Weights of a small transformer language model.
Size: width 768, vocabulary 32000.
Architecture: LayerNorm before each block, rotary positions, no biases in attention or MLP, untied embeddings, normalized queries and keys, local attention windows, LayerScale.
Training: a variant of Muon for these matrices, 703M tokens, 5365 steps.
Each number is 128 + 32 x the weight over its row's rms, rounded and kept within 0 to 255. Layers, rows and columns count from 0. The size above them is the row's rms in percent of the matrix's.

# layer 8 MLP gate, 3072x768, rms 0.0405, rows 1488-1592, columns 448-511
size [101 101  97 100 101 100 100 106  97  98 103 105 102  98  97 101 100  99 100 105  97 101 104 101 103  97 100  99  97 101 100 102  99  98  98  99  99 100 101 101 101  98 104  99  99  98 100  98  99 101 102 100 100  97 101 100 102  97 104 104  99 104 102  99 104 100 109  99  98  99 104 100  97  99 108 101 100 101 102  99  99 100  99  98  96 100 101 103 105  98 100 100  98 104 100  98 103 101  99 100 104 102  98  97 103]
[[127 195 200 107 134 124 121 168 124 107 203 116 158  79 142  94 140 155 116  91  87 107 178 116 162  87 141 122 111 185 137 123 205 156 111 154 154 147 144  95  84 170 146 122 137  32 118 130  99 118 190 139  93 191  94 139 110 176 134 126 140 139 152 136]
 [ 90 144 112 136 167  60 126 127  88  96 137  89  97 137 133 164 111 152 148 105 159 195  87 117 122 122 131 167 100 163  95 173 103 165 112 135 128 150 145 134 140 132 148 120 140 127 153 126 152 154 191 111 108 107 189 135  91 153 122  94 127  69  80 159]
 [ 94 140 167  81  81  74 171 139 184 105 131 106 139  95  90 128 120 192 160 146 110 121  97 171 163 144  70 153 164 109 106 153 112 142 120  96 129 136 111 165 123 161 176 111 119  50  78 134 144  95 119 114 125  91 157 110 169 174 126 160 115 130 152  85]
 [103 157  99 138 114 201 114 117 119 108 155 179 124 191 151 107 140 159 166 119 167  72 169 164 121 140 159 111  92 112 193 137 108  69 101  88 144 113 167  70 149 124 112 148 135 104 117 185 123 153 169 155 154 119  86  93  73  78 162 113 188 127 120 105]
 [124 129 215  80  89  90 153 100 197 146 114 155  58 112  96 102 158 146 120 144 127 187 117 145 164 130 155 155  93 135 147 140 104 140 136 150 136 130 125 162  58 107 147 159 194  47 126 146 136 125 156 149 116 136 147 196 104 127 173 126  70  97 116  95]
 [146 132  65  81 109 160 206  74 192 123 114 135 160 133  98 129 176  88 151 114 120 173 139 114 157 147  56 151 135 144 134 133  93 144  63 145 159 127 104 109  97 114 152 146 120  88 144 146  95  95 165 132 177 131 136 138 126 131 190 201 132 109 129  92]
 [103 157 115 166 101 129 183 164 166 120 157 132 118 176 122 142 170 101 101 168 157 139 158  89 127 108 130 132 128 191 125 150  84  88 137 120 105  91 141 158 118 137 119 184  74 144 162 127 142 115 124  81 140 106 151 126 103 107 115 121 164 180 167  75]
 [135 125  93 165 109  81  97 102 140 166  48 174 156 121 155 122 114 119 119  76 183 115  96 161  90 129 116 135 134 154 126 129 125 159 141 109 101 109 141  87 173 139 169 174 146 138 129  85 124 133 129 130 150 111 124 126 137 129 148 125 123 112 147 162]
 [171 132 153 136 144 131 105 142 108 130 130 167 190 166 138 126 171 125 136 161 133 141 159 131 143 105  91  86 164 146  98  83  69 122 125 159  80 120 107  93 133  44 103 134  79  78 102 118 149 121 124  90 100 130 100 141 139 131 137 158 119 129  72  82]
 [143  98 119 164 127 147 182  89 132 190 120 165 140 140  65 163 131  81 173  82 134 121 123  92 123 114  75 104 172 123 134 149 107  97 127 133 118 159  57  91 121 100 186 137 129 172 144 131  98 174 143 102 113 128 127 105 152 126 153 119  73 194 167 166]
 [114 141 138  69 129 121 149 198 177 128 128 154 159 175  84 146 140 137 113 144 159 101  78 116 166 147 116 108 127 176  92 116 204  88 137 139 179  54 150 165 123 140 131  88 179 108 113  84 164  98 160 157 157 118 129 128 148 107 141 155  97 125 143 106]
 [ 93 148 137 129 118 159 132 154 156 104 170  85 164 155 132 126 150 122 111 173 112 132 135 160 153 139 132 144 150 130 123 176 108 159 167 156  98  72  82 132  81 136 147 156 135 165 165 128  72 137 212  32 120 137 138  64 125 171 139 168 110 177 146 138]
 [140 148 122  99 133  88 183 125  82 116 150 144 120 127 153 111 154 180 139 132 161 105  89 115 134 101 143 209 103  98 162 109 129 166 180 139 135 129 164 132 170 135 112 174  77 139 161 104 161 144  82  81  99 127  41  69 152 103 150 165 136 116 158 122]
 [150  75  94 106 136 161 144 135 178 141 123 138 148 178 109 115 153 171 162 155 119 148 148  96 114 123 137 110 165 213 171 149 138 152 109 112 104 154  88 188 184 173 128 158 161 150 143  56 107  94 109  80 104 123 142 115  91 129 150 182 155 124  96 138]
 [136 135 132 149 179  87 121  97 177 110 114 152 130  92  97  87 135 126 203 116 126 107 101 127 132 122 177  70 159 116  89 133 123 187  95 150 104  58 161 122 126 179 139  93 107  71 151 183 145 142  77 114 225  59 163  80 167  56 110  93 108 141 120 135]
 [130 122 116 164 128 125 149 119 160 134  68 126 151 166 104  65 151 134  98 176 145 102 102  73 117  84  78 148 167 128 176 122 104 155 112 121 185  98 106 149 166 130  70 124 129 130 110 121 180 123  91  63 160 114 140 122 122 189 141 126 124 167 122 171]
 [141 128 156 157 161 144 107  65 135 110 139 129 129 187 139 104 153 131  84 147 106 126 104 134 113 120 162 183 116  69 141 193 106 108 145 104 107 154 129 119 128 216 112  86 123 179 137 180 127 111 130 180 111 140  89 143 138 151 187  63 137 181 144 170]
 [123 129 108 126 135 178  83 199 151 108 108 118 110 166 167 144 108 158  86 207  91 137  67 108  86 140 131 125 104 129 116 144  95  94 170 134 144 105 181 109  62  97 145 188 111 145  88 154  71 174 114 180 125 169  41 105 144 103  94 177  96 130 108 115]
 [187 137 108 109 141  76 132 132 145 101 142 146 116 109 139 129 133 126 179 136 100 148  94 118 110 101 127 105 113 162 155 136 127  70 109  95 137 151 164  98 139 143  90 117  96 119 143 121 113 167 130  93 127 133  95 151 119 127 131 107 113 179 121  71]
 [181  80  91 174 125 144 125 114 128  96  92 108 130 142 185 126 136 128  79 126 204  77 165 103 126  79  98 187 207  75 122 152 148 123 144 113  77 110 130 144 100  76 111 128 143 128 124 152  92  94 153 112  99 159 146 150 173 131 100 121 125 124 132 116]
 [174 176  77 135 129 162 110 102 161 115  90 116 156  86 122 119  74 138 140 177 215 140 145 160 122 183  68 123 117 162 172 120 117 121 106 126 122 120 140  88 194 117 114 152 110 144 158 141 124 173 188 202 151 105 147 143 143  46  73 163 113 143 134  75]
 [166  99 126 145 102  88 185 111 108 162 172 115 149 116  71 130 190 100 146 126 118 148 159 139 167 119 176  80 118 118 101 107 135 142  92  75  68 129 107 130 103 121  99 133 129 111  69 167 101 125 104 119 155  98 128  79 111 113 113  44  91  60  41 155]
 [147 167 103 116 106 146 115 174  73 165 164 118 161 126 109 128 131 123 153  90 122 115 187 133 144 144 126  84 132 136 127 116 157 142 137 109  83 101 116 100 157 159  57 146 130 148 136 142 124 113 129 134 115 173 113 158 115  82 110  66 129 109 126  94]
 [143 129 140 159 115 235  98 108 145 110 152 122 140  95 120 124 191 102 159 104  61 152 169 127 151 117 107 107 135 144 111 121 119 170 120 124 170 167 126 101  76 102 101 137 104 143 113 114  89 170 139  97 200 116  92 143 126 156 159 122 133 161 160 147]
 [139 134 176 136 129 178 112 102  96  86 192 114 160  94  91 108 118 102 211  69 117  81 161 120 126 171 108  80 143 105 107 139  80 120 145 152 139 109 114 131 145 165 169 150 108 158 121 153 183  91 164 105 114 106  58 132 123  55 124 146 129 174 122 151]
 [122 169 183 132 155 119 160 156 125  41 119 137 167 174  95 128  98 173 114 105 100  82 197 131 132 111 155 115 153  78 170 126  72 127 112  96 160 178 140 140 125 111 169 217 132  51 172  95  95 131 152 148 139 133  81 171 141 123 187 119 104 150 132 161]
 [196 113  99 101 148 112 138 133 103 101 179 105 182  80 128 147 112 106 130 127 108  88  95 144 103 152 175 136 151 175  81  94 155 150  57 150  88 145 130 112 128 119 122 143  64 154 136  82 145 137 110 146 114 139 128 137 141 110 135 107 120  93 164 140]
 [147 108  50 159 162 172 152 126 104 119 109 101 150 131 167 191 157 136  91  41  62 143 145  92  77 133 140 135 136  82 160 105 125 125  75  81 174 117 146 129 130 136  95 163 109 154 169  86  87 185  93 128 167  94 137 121  46 109 134 127 103 155 146  95]
 [165 136 175 182 134 143 102  86 129 112 116 133 167 166 153 144 139 133 122 126 123 149 109 149  79 132 149 134  63 117 139  92 102 110 105 167 115 132 179  97 144 154 109 161 117 172 105 122  88 110 163  98  97 183 144  68 167  83 114 141 113 158 127 148]
 [114 156 129 168 144 137  94 173 122 147 139 131 109 152 126 170 144 122 101  64 207 102 148 154 136 121  97 123 127 144 110 186 136 114 127 116 163 115  89 175 135 173 103 164 212 139 124 141 120 118 131 173 131 141  93 122 156 147 127 144 117 151  88 100]
 [147 162 146  70 121 168  94  86  88 101 134 160 117 134 120  99 113 165 141  70 157 126 140 196 139 112  98 136  49 126 163  99  97 112 121 140 119 144 168 168 133 188  66 122  72 132 113  86 139 232 170 129 114 174  89 151 133 106 215  66 135  72  87 141]
 [136 107 168 118 110 101 151 164  87 132 103 125  45 123 137 116 178 111 110 167 104 122 127 114 133 159 110  65 109  35 137 180 193 188 115 121 118  86  82 109  42  80 168 124 116 129 118 168 150 125 132 145 131  74 150 133 125 154  96 137 166 145 129 133]
 [159  86 147 162 136 111  92 149 106 101 100 119 101 152 106 105 144 145 102  90  74 164 113 119 142  78 104  91 191 133 125  79 148 197 179 137 128 142 145 119 141 139  99  75  63 137 145 139 143 118 162 107 145 135 175 164 127 151 160 113  98  98 131  65]
 [137 113 110 190 148 104 125 129 158  87 109 125 150 112 142  81  67 156 154 129 153 156 146 126 171 122 163 106  83 108 183 139 112  85  70 165  78 139 116 140 143 115 120 116 138 125 116 133 164  94 121 116 142 190  78 129 214 167 129 169  73 113 113 120]
 [114  60  80 120 160  99 165 136 145 132 105 131 142 133  82  97 111 167 185 164 151 167 148 177 117  77 134 141 134 135  98  70 216 125 152  99 136 112 100 118 110 149 117  92 158 161 129 134 123 106 164 151  88 117 152 126 135 128 147 120 183 146 126  66]
 [182 154 132 120 166 147 153  90 148 101 116 171  84 155 130 142 185 110 122 141  35 126  65 124 133 174  74 116 146 166 151 193 121 153 106  79  94  69  79  86 110  66  75  89 188 175  89 125 163 106 104 136 168  65  98 130 120 138 136 120 117 135 128 104]
 [151 158 122 141 109 107 113 154  95 170 172 122 127  91 138 103 101 141 122 125 108  78 157  85 168 111 107 118 137 110 105 167 115 165 107  81 145 177 122 107 158 137 170 112 101  75 174 105 122 156 109  97 129  72 160  97 128  77 149 105 140 158  94 113]
 [137  98 179 167 117 191 133 111  97  87 104  94 114 165 119 102 110  92  64 129 116 128 146 139 135 168 175 113 140 177 167  87  65 153 107 128 202 150 143 104 112 134  89 130 136 152 111 157 104 178 116 139 141 123 100  66  98 132  98 133 124 201 151  80]
 [125 100  87  70 145 176 152 106 100  87  98 148 137 149 115 182 166  85 150 166 149 183 130  71  94 135 127 102 134  82 165 137 127 128 148 161 150 147  88  92 154 160 104 126 187  93 132 152 142 177 193 163 168 119 133 101  53 108 187 162 135 141 107  88]
 [125  76  90 135 104 120 124 153 124 154 143 124 161 151 113 121 158 108  87 131 107 132  95  92 147 109  88 153 126 161 188 162 101 185 153  88 163 140 110  82 155 159 149  81 156 158 166 150  99 138 143  48 104 153 139 122  67 135 173 144 148 121  89 100]
 [106 169 116 175  90 139 102 124  73 119 105 104 118 177 107  75 159 134 147  46 148 162 135 147  98 107 145 180 105 117 126  95 118 115 156 155 119 133 118 179 175 117 137 139 155 131  86 124 104 127 122  82 147 113  62  95  92 137  95 114 161 160 170 179]
 [175 131  87 135 137 195 131 145 226 107 137  89 112 138 214  88 140 124 153  81 166  48 109 110 128  75 134  79 107 104  90 152 145 149 121  97 125  56 155 164 161 129 104 156 142 154  59 177 148 151 110 186 135 130 124 125 125 107  72 137 100 139 116  75]
 [ 98 163 111  96 132 168  96 119  87 105 102 128 124  98 166 118 153 119  96  91 110 141  96 172 142 132 122 146 206 150 125 147  37 138 150 129 131  86 149 187 156 124  92 105 190 144 162 122  27 218 167 129  94 162 169  93  61 154 144 152  97 124 163 110]
 [119 131 146 130 158 168  89 146 140 165  41 118 160 113 110 167 133 151  91 139 165 122 139 132 144  98  82 152 124 136 149 138 141 141 134 101 123 136 135 110 138 155 162 160 112 119  77 147 172 142 143 187 139 143  76 140 142 123 146 140 105 151 127 135]
 [104 108  68 133 195 148 113 176 128 147 170 162 115  84 115  83 150 118 175  77 148 164  87 134  68 108 109  86 118  93 128 181 111  67 158 134 148 135 133 143 120 152 154 102 149 160 127 102 149 120 169 134 118 154 136 104  68 134 164  79 201 112 114 126]
 [105 115 118 118 197 157  96  83 144 119 126 106 105 140  81  96 167  83  64 130 139 103 121 147 106 131 135 152 108 125 155 151 114  67  92 133 140 148  95 139 117 114 122  91  97 154  91 138 159 116 134 137 103 156 138  98  84 141  81 111 178 176 130 101]
 [106 170  75 120 161 113 143  79  69 160  78 103 141  90 135 136 137 103  97 165  96  98 173 169 126 160 139  82 143 164 150 154 152 147 131  98  43 168 192 127 117  95 159 127 130 120 106 180 147 130 139 127  82 153 110 154 116 100 102  82  40  87 126 126]
 [147 114 135 142 126 117 112  95 156 115  87 122 142 121 133 130 131  63 178  57 169 138 118 113 116  95 159 118 118  88 142  88 106 104 147 129 108  97 134 118 157 120  84 123 115 136 159 108 160 102  84  87 112 174 136  87 163 189 191 142 161 102 172  93]
 [144 148 127 183 128 129 106  91 105 160 161 190 192 152 113  79 115 146 133 101 174 164 125 116 122 101  90 134 104 153 155 120 156 136 118 145 127 141 148 135 157 168 109 153 148 127 149 179 102 120 141  99  89 136 122 142 107 119 127 132 134 156 114 130]
 [166  63 136 108 111 150 118 102 104 146 109 130  67  78  93 110  96  86 122  77 140 102 128 156 132  46 141  96 122 133  93 118 144 122 145 164 144 131  69 107 177  75 129 121  82 136 135  98 149  98 136 193 134 103  61 128 135 162 108  84 110 153 100 129]
 [ 79 150 141 106  87 103 146 234 111 186 146 144 113 179 161 157 120  87 137  78 118 165 140 161 159 138 148 120 154 125  87 162  97 113 135 130 184  60  95  96 160 132 167 120 167 185  99 130 150 144 158  96 167 137  88 139  72 126 126  99 193 212 116  79]
 [ 99 150 112 130 138 124 109  92  51 153 128  95 160 169  99 126 183 115 171 125  98 115 164 117 115  85  91 135  91 163 106 131 161 120 167  70  94  89 121 130 132 179  85 125  98  88 124 136 125 152 135 101  99 131 208 121 135  76 119 177 101 164 139 104]
 [ 87 164 114 129 166 133 117 129 112 138  93 165  92 110  82 100 137 133 129 107 137 151 159  95 156  78 122 134  93  95  29 133  84  74 142 116 110 152 131  83 145 128 169 143 137 114  94 148 169  88  82 136 171 173 117 100 116 184  98 148  87  46 133 123]
 [136 135 158 142 129 128 153 105 156 160  51 151 115  87 138 130 189 151 107 151  95 110 116  97 175 117  80  84 113 146 157 108 184 128 148 159 126 144 144 117 125 131 105 106 127 113 126 166 133 124 159  97 126 140 137  84  82 149  83 187 139  99 137 164]
 [125  91 128 113 120 161 184 144  88 145  47 112 154  96 181 142  74  84 146 143  87  90 183 102  64 137 160 131 150 181 181 111 156 125 103 127 105 149 168 131 195 130 109 148  72 164 135 118 124 129 160 152 135  77 161 138 160 133  86 144 104  70 137 114]
 [134 158 113 142 100 155 100 131 100  84 175 150 148  60 171  94 186  65 109 100 127 153  88 130 161 127 148 107  91 137 137 198 146 122 142 191 182 143 212 204  75 150  98  71 116 191 156 136 101 112  91 167  66 122 139 118 192  95  89 158 203 133 162  78]
 [196 132 183 140 105 178 104 111 151 130 202 102  87  75 157  81 100 167 139 132 110 120 146 136 155 134  95 130 102  70 113 157  67 101  51  95 100 136 132  92 137  98 159 148 108 114 141 119 171 188  98 106 122  91 134 146 126 162 147 154 102 127 136 171]
 [110  27 149  95 124 179 143 173 137  97 138 153 129 130 132 125 129 128 122 137 111 135 115 136 143 118 134  71 118 125 138  69 120 118 100 124 119 153 138 147 178 104  92 139 183 129 151 163 129 164 111 121 100 134 152 129 152 118 114 120 160 126 113 111]
 [148 202 135 122 120  92 109 116 148  90 114 117 136 104 132 168 130 163  70 127 134 158 117 134  72 101  86 130 132 114 170 150 128 147 125  90  84 138 153  93 135 175 107 122 153 128 132 125 160 159 120 157 128 113 157 127 116 201 136 103 148 139  81 114]
 [146 159 131 122 153 160 115 131  99 153 118 173 102 126 179 124  94 175 158 134 172 106 108  82 102 123 110 124 163 118  96 127 101 150 121  78  37 130 109 181 150 145 154 121 141 119 182 164  66 135 163 242 140 197 137 127 112 152  51 100 130 127 148 138]
 [125 129 131 172 154 125 141 173 136  99 148 153  91 174 128  86 140 159 121 124 195 102 137 156 178 106  91  87 104 178  45  79 136  97  83 144  76  98 134 119 146  93 171 145  90  85 135 109 194 200  58 133 142  55 160 130 120 171 110 139 147 157 148 127]
 [102 113 124  71 183 127 116 148  65 152  78 142 161 125 156 182 104  95  68 140 113  84 108 143 118 119 187 110 121 139  69 154 101 150 172 128 142  85 181  91 123 103 165 139  98 128 110 129 105  79 193 122 108 120 166 152 131 135 129 101  92 116  88 104]
 [159 129 148 145 112 149 136 125 151 113 132 132 118 120 169 126 112  87 142 133 121 110 133 145 168 170  98 109 118 186 186 122  76 113 128  97  88 152 157 164 101  89 117 175 145 129 165 167 155  91 101 196 138 120 154 144 159  62 147 120  80  96 151 121]
 [105 104 139  94 162 146 126 144 158 115  97 141  91 140 162 114 141 116 109 102 110 130  87 160  88  98 179  74  48 196 187  68 136 125 151 125 100 174 118 120 166  60 120 129 183 151 159 158 132 140 167 175  82 145 114 144 191 119 180 119 123 152 104  92]
 [ 95 104 153 119 186  65  65 117 108 132 121 175  92 111  93 125  90  85 123 109  46  89  82  78  79 151 184 181 139 147 111 155 125 176 134  90 135 167 108 124 192 105 150 133 105 183 122  76 132 206 216 161 130 145 179 182  79 145 102 113 126 153  97 173]
 [102 107 198 144 123  79 100 183 105 125 129 137 113 127 118 116 157 128 147  88 115 159 148 139  79 128  88 107 149 162 177 139 186 164  97 126 176 110  80 170 148  98 127 159 142 136 129 145 112 133 134 118 102 127  97 194 129 183 137 142 179 126 166  91]
 [120 136  65 145 119 155 184  97  97 156 100 125 147  72 182 118  95 107  95 120  85 169 114 125 128 155 132  38 158 126 126 158 141 129 160 139 108  83 134  91  91  77 129 139 105  93  78 152 151 135  96 107  99  52 115 131  90 151 166 118 130  97 143 194]
 [104 118 150 142 112 117 113 153 147 115 161 121 175  71  84 132 129  75 154 145 142 109 124  95 155  94 164 130 184 177  57  28 179 181 122 201 157 154 142 166  92 100 106 102 110 119 168  96 139 100 161 150  90 121 128  84 159 153 121  50  92  76 150 136]
 [159 174 167 133 153 163 107 112 171 114  94 166 117 101 219  91  96 101 165 152 156 103 145 128  68 103 175 124  86 111 180 105 109 114 120 154 123 138  72 155  99 156 146 123  98 152 112 101  80  90  89  74 101  62 161  82 152 153  96 112 202 126 117 165]
 [157 148  87 114 123 151 171 111 104 149 111 128 149  58 106 171 120  69 150 111  71 161 188 124  59 137 171 134 144 156 169 168 141  85 123 152 124 131 133 148 125  84 159 156 161 111 146 127  94  99 140 186 166 155 116 194  70 100 116 134 111  75  93 154]
 [155 170 142 142 129 104 133 114 137 116  85 117 150  57 143 103 159 131  72 143 189  94  55  89 153 144  80 154 125 154 165 113 152  95 102  87 125 120  61 123 126  69 149 165 167 105 105 113 127 128  93 133 155  74 124 108 215  87  77  50 134 139  86 144]
 [115  93  80 147 138 121 134 125  55  89 113 103 129 209 133 130 128 119  93 128 139 174  51 181 129  94 152  82 133 152 132 133 125  95 139 133 198 133 124 124 138 136  83  88 147 109 155  87  84 135 204 179 191 136 121  84 135 102 151 103  93 145 126 135]
 [106 208 126 113 130 165 141 175 121 159 172 143 161 124  92  85 134 125 147 107 121 103 164  72  99 173 113 103 163 164 129 140 174 104 129 116 126 109 196 149 179 128 183 162 115 146 157 101 141 130 170  94  30 113 135 146  92 150 110  76 119 105 138 101]
 [146  90 101 114 213  96 122 139 135 142 145 166 129  96 145 108 223 134 106 195  96 138 138 162 113  82 101 124 135 124 129 207  84  99 109  84  90 127  79 145 150 122 164 141  96 125  75  88 196 116 116 149 157  93  87 140 162 120 217  89 122 137 131  84]
 [131 108 131 170 124 128 108 120 122 135 137 107 127 124 136 145 149 203  67 105 158 131 113 119 185 174 131 115 107  87  85 120 156 126  98 156 186  91 158 136 143  74  87 107 140  95 135  89 109  73 168 147  39 133  37 131 114 195 158 107 157 110  74  75]
 [130 108 132 158 146  72 119  95 135 154 165 147  95 119 101 157 126 138 167  94  84  86 114 100 135 116 117 125 110 115  96 186 167 184 170 147 155 142  95 184  83 125 126  93 118 113 158 110 128 112 109 123 182 122 115 126 115 148 120  79 100 114 104  90]
 [ 88 161  70 178  71 149 128 118  88 186 109 105 168 147 145 163 123 122  85 147 154 116 172 127 123  93 144 113 134 104 173 110 117 123 102 157 111  90  86 158 122 123 155 137 135 161 100 149 171 135 131  92 117 137 149 171 110 158 136  89  82 129 113 100]
 [126 122 141  89 127 168  71 196 122 118 177 121 169 141 156 108  96 198 179 151  73  80 132 122 164 138 183 101  96 102 143 149  70 171 129 169  83 157 169 133 123 129 112 149  94 141 123 175 112  87  97 166 129 165 168 118 130 100 157 150 127 142 183 213]
 [141 112 116 168 175  99 142 163  94 118 134 140 109 104 115  87 135 115 149 139  98  89 139  98 137 183  64 104 141  98 157 106 131 124 116  98 192 152 169 152 101 121 134  96 133  58 156 215 148 164 151  84  99 103 174  98 120 198  76 142 156 115 162  89]
 [132 101 145 118  83 106 134  71  86 126  77  97 129 162 176 129 104 101 153 145 114  94 145 157 146 141 132 157 131 112 108 110 147 145 104 137 139 120 152 172 101 121 129 122 118 130 123  88 115 191 138 202  74 105 161 131  93 151 196 146  88 119 121 133]
 [ 71 148 126 155  99 115 155 178 188 161 103 119  87 110  88 126  57  57 117 160 159 152  91  86 131  88 146 163  99 125 139 139 125 147 205 170 163  87 109  97 127  60 149 144  73 147 114 190 163 144 140  88 129  92 113 133  85 128 107  87  74 212 136 143]
 [132 136 138 108  89 110 127 134 150 147 117  99 174 118 106  88 153 217 102 125 140 149 198 121 113 127 139 136 110 226 134 134 122 136 133  88 113 165 162 123 173 166 130 135  79 132 115 159  81 175  81 137 146  83 107 154 154  83 130 116 134 138  99 159]
 [108 135 169 128 113 173 132  89 119 112 145 153 115 123 131 166 148 112 120 160 113  83 113 112 111  75 135 111  94 163  72  83 181 116 193 129  99 135 132 159 117 139  85 110 100 160 105 106 147  39 152 149 108 122 104 124 131  90 159 124 142 104 133 115]
 [ 81 130  65 135  84 106 110 110 131 169 179 184 165 104 123  69 116  92 102  91 130 128 136 113 191 123 135  94 203 145 133 139 138 141 133  86  97 123 128 128  91 155  78  56 175 117 102 104 132 129 166 159  95 131 163 122 134 126 121  43 117 127 130 110]
 [146 169 116 108  66 158 127  97 138 109 133 133 150 171 110 170  79 128 110 163 176  92 160 136 127 172 193 131  71 205 141 137 164 104 112 156  94 181 120  63 176 132 188 190 106 164 143 200 140 154 121 187 122 116 160 107 141  63 154  80 128 173 133 122]
 [146  69 174 148 162 186 147 186  88 129 132 143 184 179 139  81  77 116 149 125 197 121 140  94 131 150 128 145 136 110  74 129  87 158 157 103 166 106 106  86 126 129 183 155  90 148  70 131  84 193 108 135  91 123  91 139 123  94  99  57  93 112  95 140]
 [ 64 152  67 141  94 137  92  46 132 136  84 108 131 125 120 204  99 109 116 128 107 112 111 149 145  46 112 119 169  76 107 132 106  74  98 123 121  94  93 102 131  93 152 157 123 145 110  94 133 155 175 147 131 142 190 145 139 137 123 127 148 165 113 117]
 [115 124 129 161  99 161  73 154 148  70 142 104 102 176 158 133  96 154  78 125 153 125 123 113 127  73 132 113 104 156 114 132 146 168 172 157 152  88 123 173 130 102 123 112 109  97 107 143 129 122 122 178  87 114 105 128 111 158 128 122 126 140  67 158]
 [ 82  97  98 128 112 142  88 165 106 179 100 145 122 109  93 142 143 119 129 157  94 138 132 103 104 145 149 172 150 110 129 172  57 147  99 166 111  92  50 119 134 181 174 122 101 103 107 147 136 116 113  79 154 154 137  61 154 115  92  93 132 137 137 124]
 [136 156  80 103 129 123  89 148 110 150  81 104 148  69 136 106  48 126 157  72 166 139 135  63 100 110  45 120 175 136 141 187 135 149 126 108  88 111 178 159 190  86 114 117 107 120 152 177 130 130 197 163 146  87 151  73 164 168  99  95 165  57  93 110]
 [123 140  97  80  77  94 155 118 112 165 154 122 170 156 139 123 139 150 142 120 118 106 143 110 150 129 100 166 166 128 132  70 179 150 100 192  68 105  65 143  69 119  29  80 201 136 108 111 178 187 124 180  81 135 125 140 165 179 132 195 144  81  84 150]
 [ 82 136 209  90 151 153 125 158 130 142  99  99 128 161  74 114 172  91 109 174 154 143 131 126 127  92 146  80 115 112  91 135 162 161 119  96  55 106 119 154 148  96 149  94 120 161 155 136 145 148 149 139 100  98 165 147 137 230 115 158 128 140  77 136]
 [126 132 110  89 144 151  89 129 162 150 184  96 130 151 193  60  69 121 102 102 187  60 187 103  75 122 105 139 169 125 103  75 166 128 125 119  95  76 110 125 135 118  81 119 121 158 112  75 147 177 151 150 206 119 145 145  68 124 112 110 161 112  75  58]
 [171  61 131 148  98 107 118 153 127 135 109 105 163 131 158 189 159 129  90 125 118 153 190  87 135 112 128 148 142 146  84 147 146 122 123 190  82 129 146 156 219 123  88 116 150 119 160 166  88 141  69 123 137 161 167 193  73  94  98  91 199 141 224 158]
 [112 100 131 176  41 118 119 186  99 132 178 144 104 115 183  68 100  78 145 144 142 157 144 145 125 112 130 136 137  98 176  77 141 139 107  79 104 150 198 143 160  78  93 170 165 128 161 134 139 139  88 170 164 127  60 154 115 162 162 157 117 136 168 128]
 [ 88  90  73  98 157 147  69  93  76 125 152  82  99 145 158 115 202 140 118 212 123 177 161 151 122 150 154 145 157 107  71 102 192 166 149 124 111 161  98  95 125  76 132 143 127 146 105 126  60 196  85 155 138  97 135 142 112 146 124  95 103  80 113 119]
 [116  99 148  93 171 132  90 147 105 127  86 140 108 108  82 144 133 119 121  95 177 110 148  96 120 166 111 113  84 199 116  90 110 165 143 119  69 155 116 147 172 156 164 132 112 125 102 116 133 136 155 127 120  86 183 122 156 127 156 132 121 132 144 142]
 [113 139  69 164 139 178 185 173 171 144  87  75 132  85 161 156 114 117 123 106 167 154  94 151 134  88 111 126 125 145 139  87 104 105 115 120 142 168 102 123 118 173 129  85 141 134  58 122 118 100 109 120  97  88 173 100 108 134 122 119 105 157 187 114]
 [105 127 105 134 119 124 143 122 181 122  79 144 147 177  77 156 128 178 119 151 109 142 106 137 144  62 135 129  82 127 148 124 116 114 133 110 214 103 109 153 177 122 133 140  71  61 140 187 110 110 143  93 138 123 140 166 114 124 132 129  53 167  84  94]
 [ 98 113 120 161  68 124 137 103 143 131 161 120  95 134 136 146 153 114 133 101  83 103 156 138 134  93 199 127 140 111  71  85 115  85 111 118 170 105 116 110 119  83 156 148 118 151  80  95 168 134 132 139 177 134 169 144 136 130  96 135  65 207 106 135]
 [ 86 159 111 182 123 131 126 114 140  65 144  92 158 170 118 103 113 154 129  57 139   8 113 171 112 117 117 157 143  96 197 126 184 163 111  67 123 140 151 146 118 109 138  85  91 147 156 122 100 124 144 118 104 165 115 121 144 113 135 200 149 105 112 114]
 [104 108 138 126  78 118  77 176 147 162  94 198 230 160 120  94 157 106 111 140 126 152 126 159 114 136 128 113  74 148 130 160 142 128  72 164 127 151 145 173  94 142 160  66 154 110 131 151 135 148  93 131 110 132  97  92 160 154 214 129 141 143 103 100]
 [117 144 178  48  87  80 130 160 150 122  98  73 149 111 132  79 128 135 166 171 163  57 123 151  89 116 109 155 139 169 119  75 135 102 112 108 150  94 159  98 157 138 123 110 129 143 130 132 159  98 160 115 108 137 141  98  98 161 141 201 120  67 200 184]
 [143 119 144 133 171 124 174 182 132 122  61 133 125 126 136 160 171  82 183 162 150 103 140 125  76  81 132 159 125 130 113  46 178  67 185 142  94 183 131 108 106 112 105 141 102 192 135 131 117  83 143 149 126 129 144 136 107  76  48 132 153 154 128  77]
 [132 181 183 128  96  95 171 151 148 127 132 116 148 124 149 110 164 126  97 127 143 115 109 141 128  99 127 122  70 145 107  75 148  79 125 186 148 140 145 112 174  94 122 124 109 118 107 163 163 128 195 126 165  92 135 150 192 147 117 108 104 113 108 153]]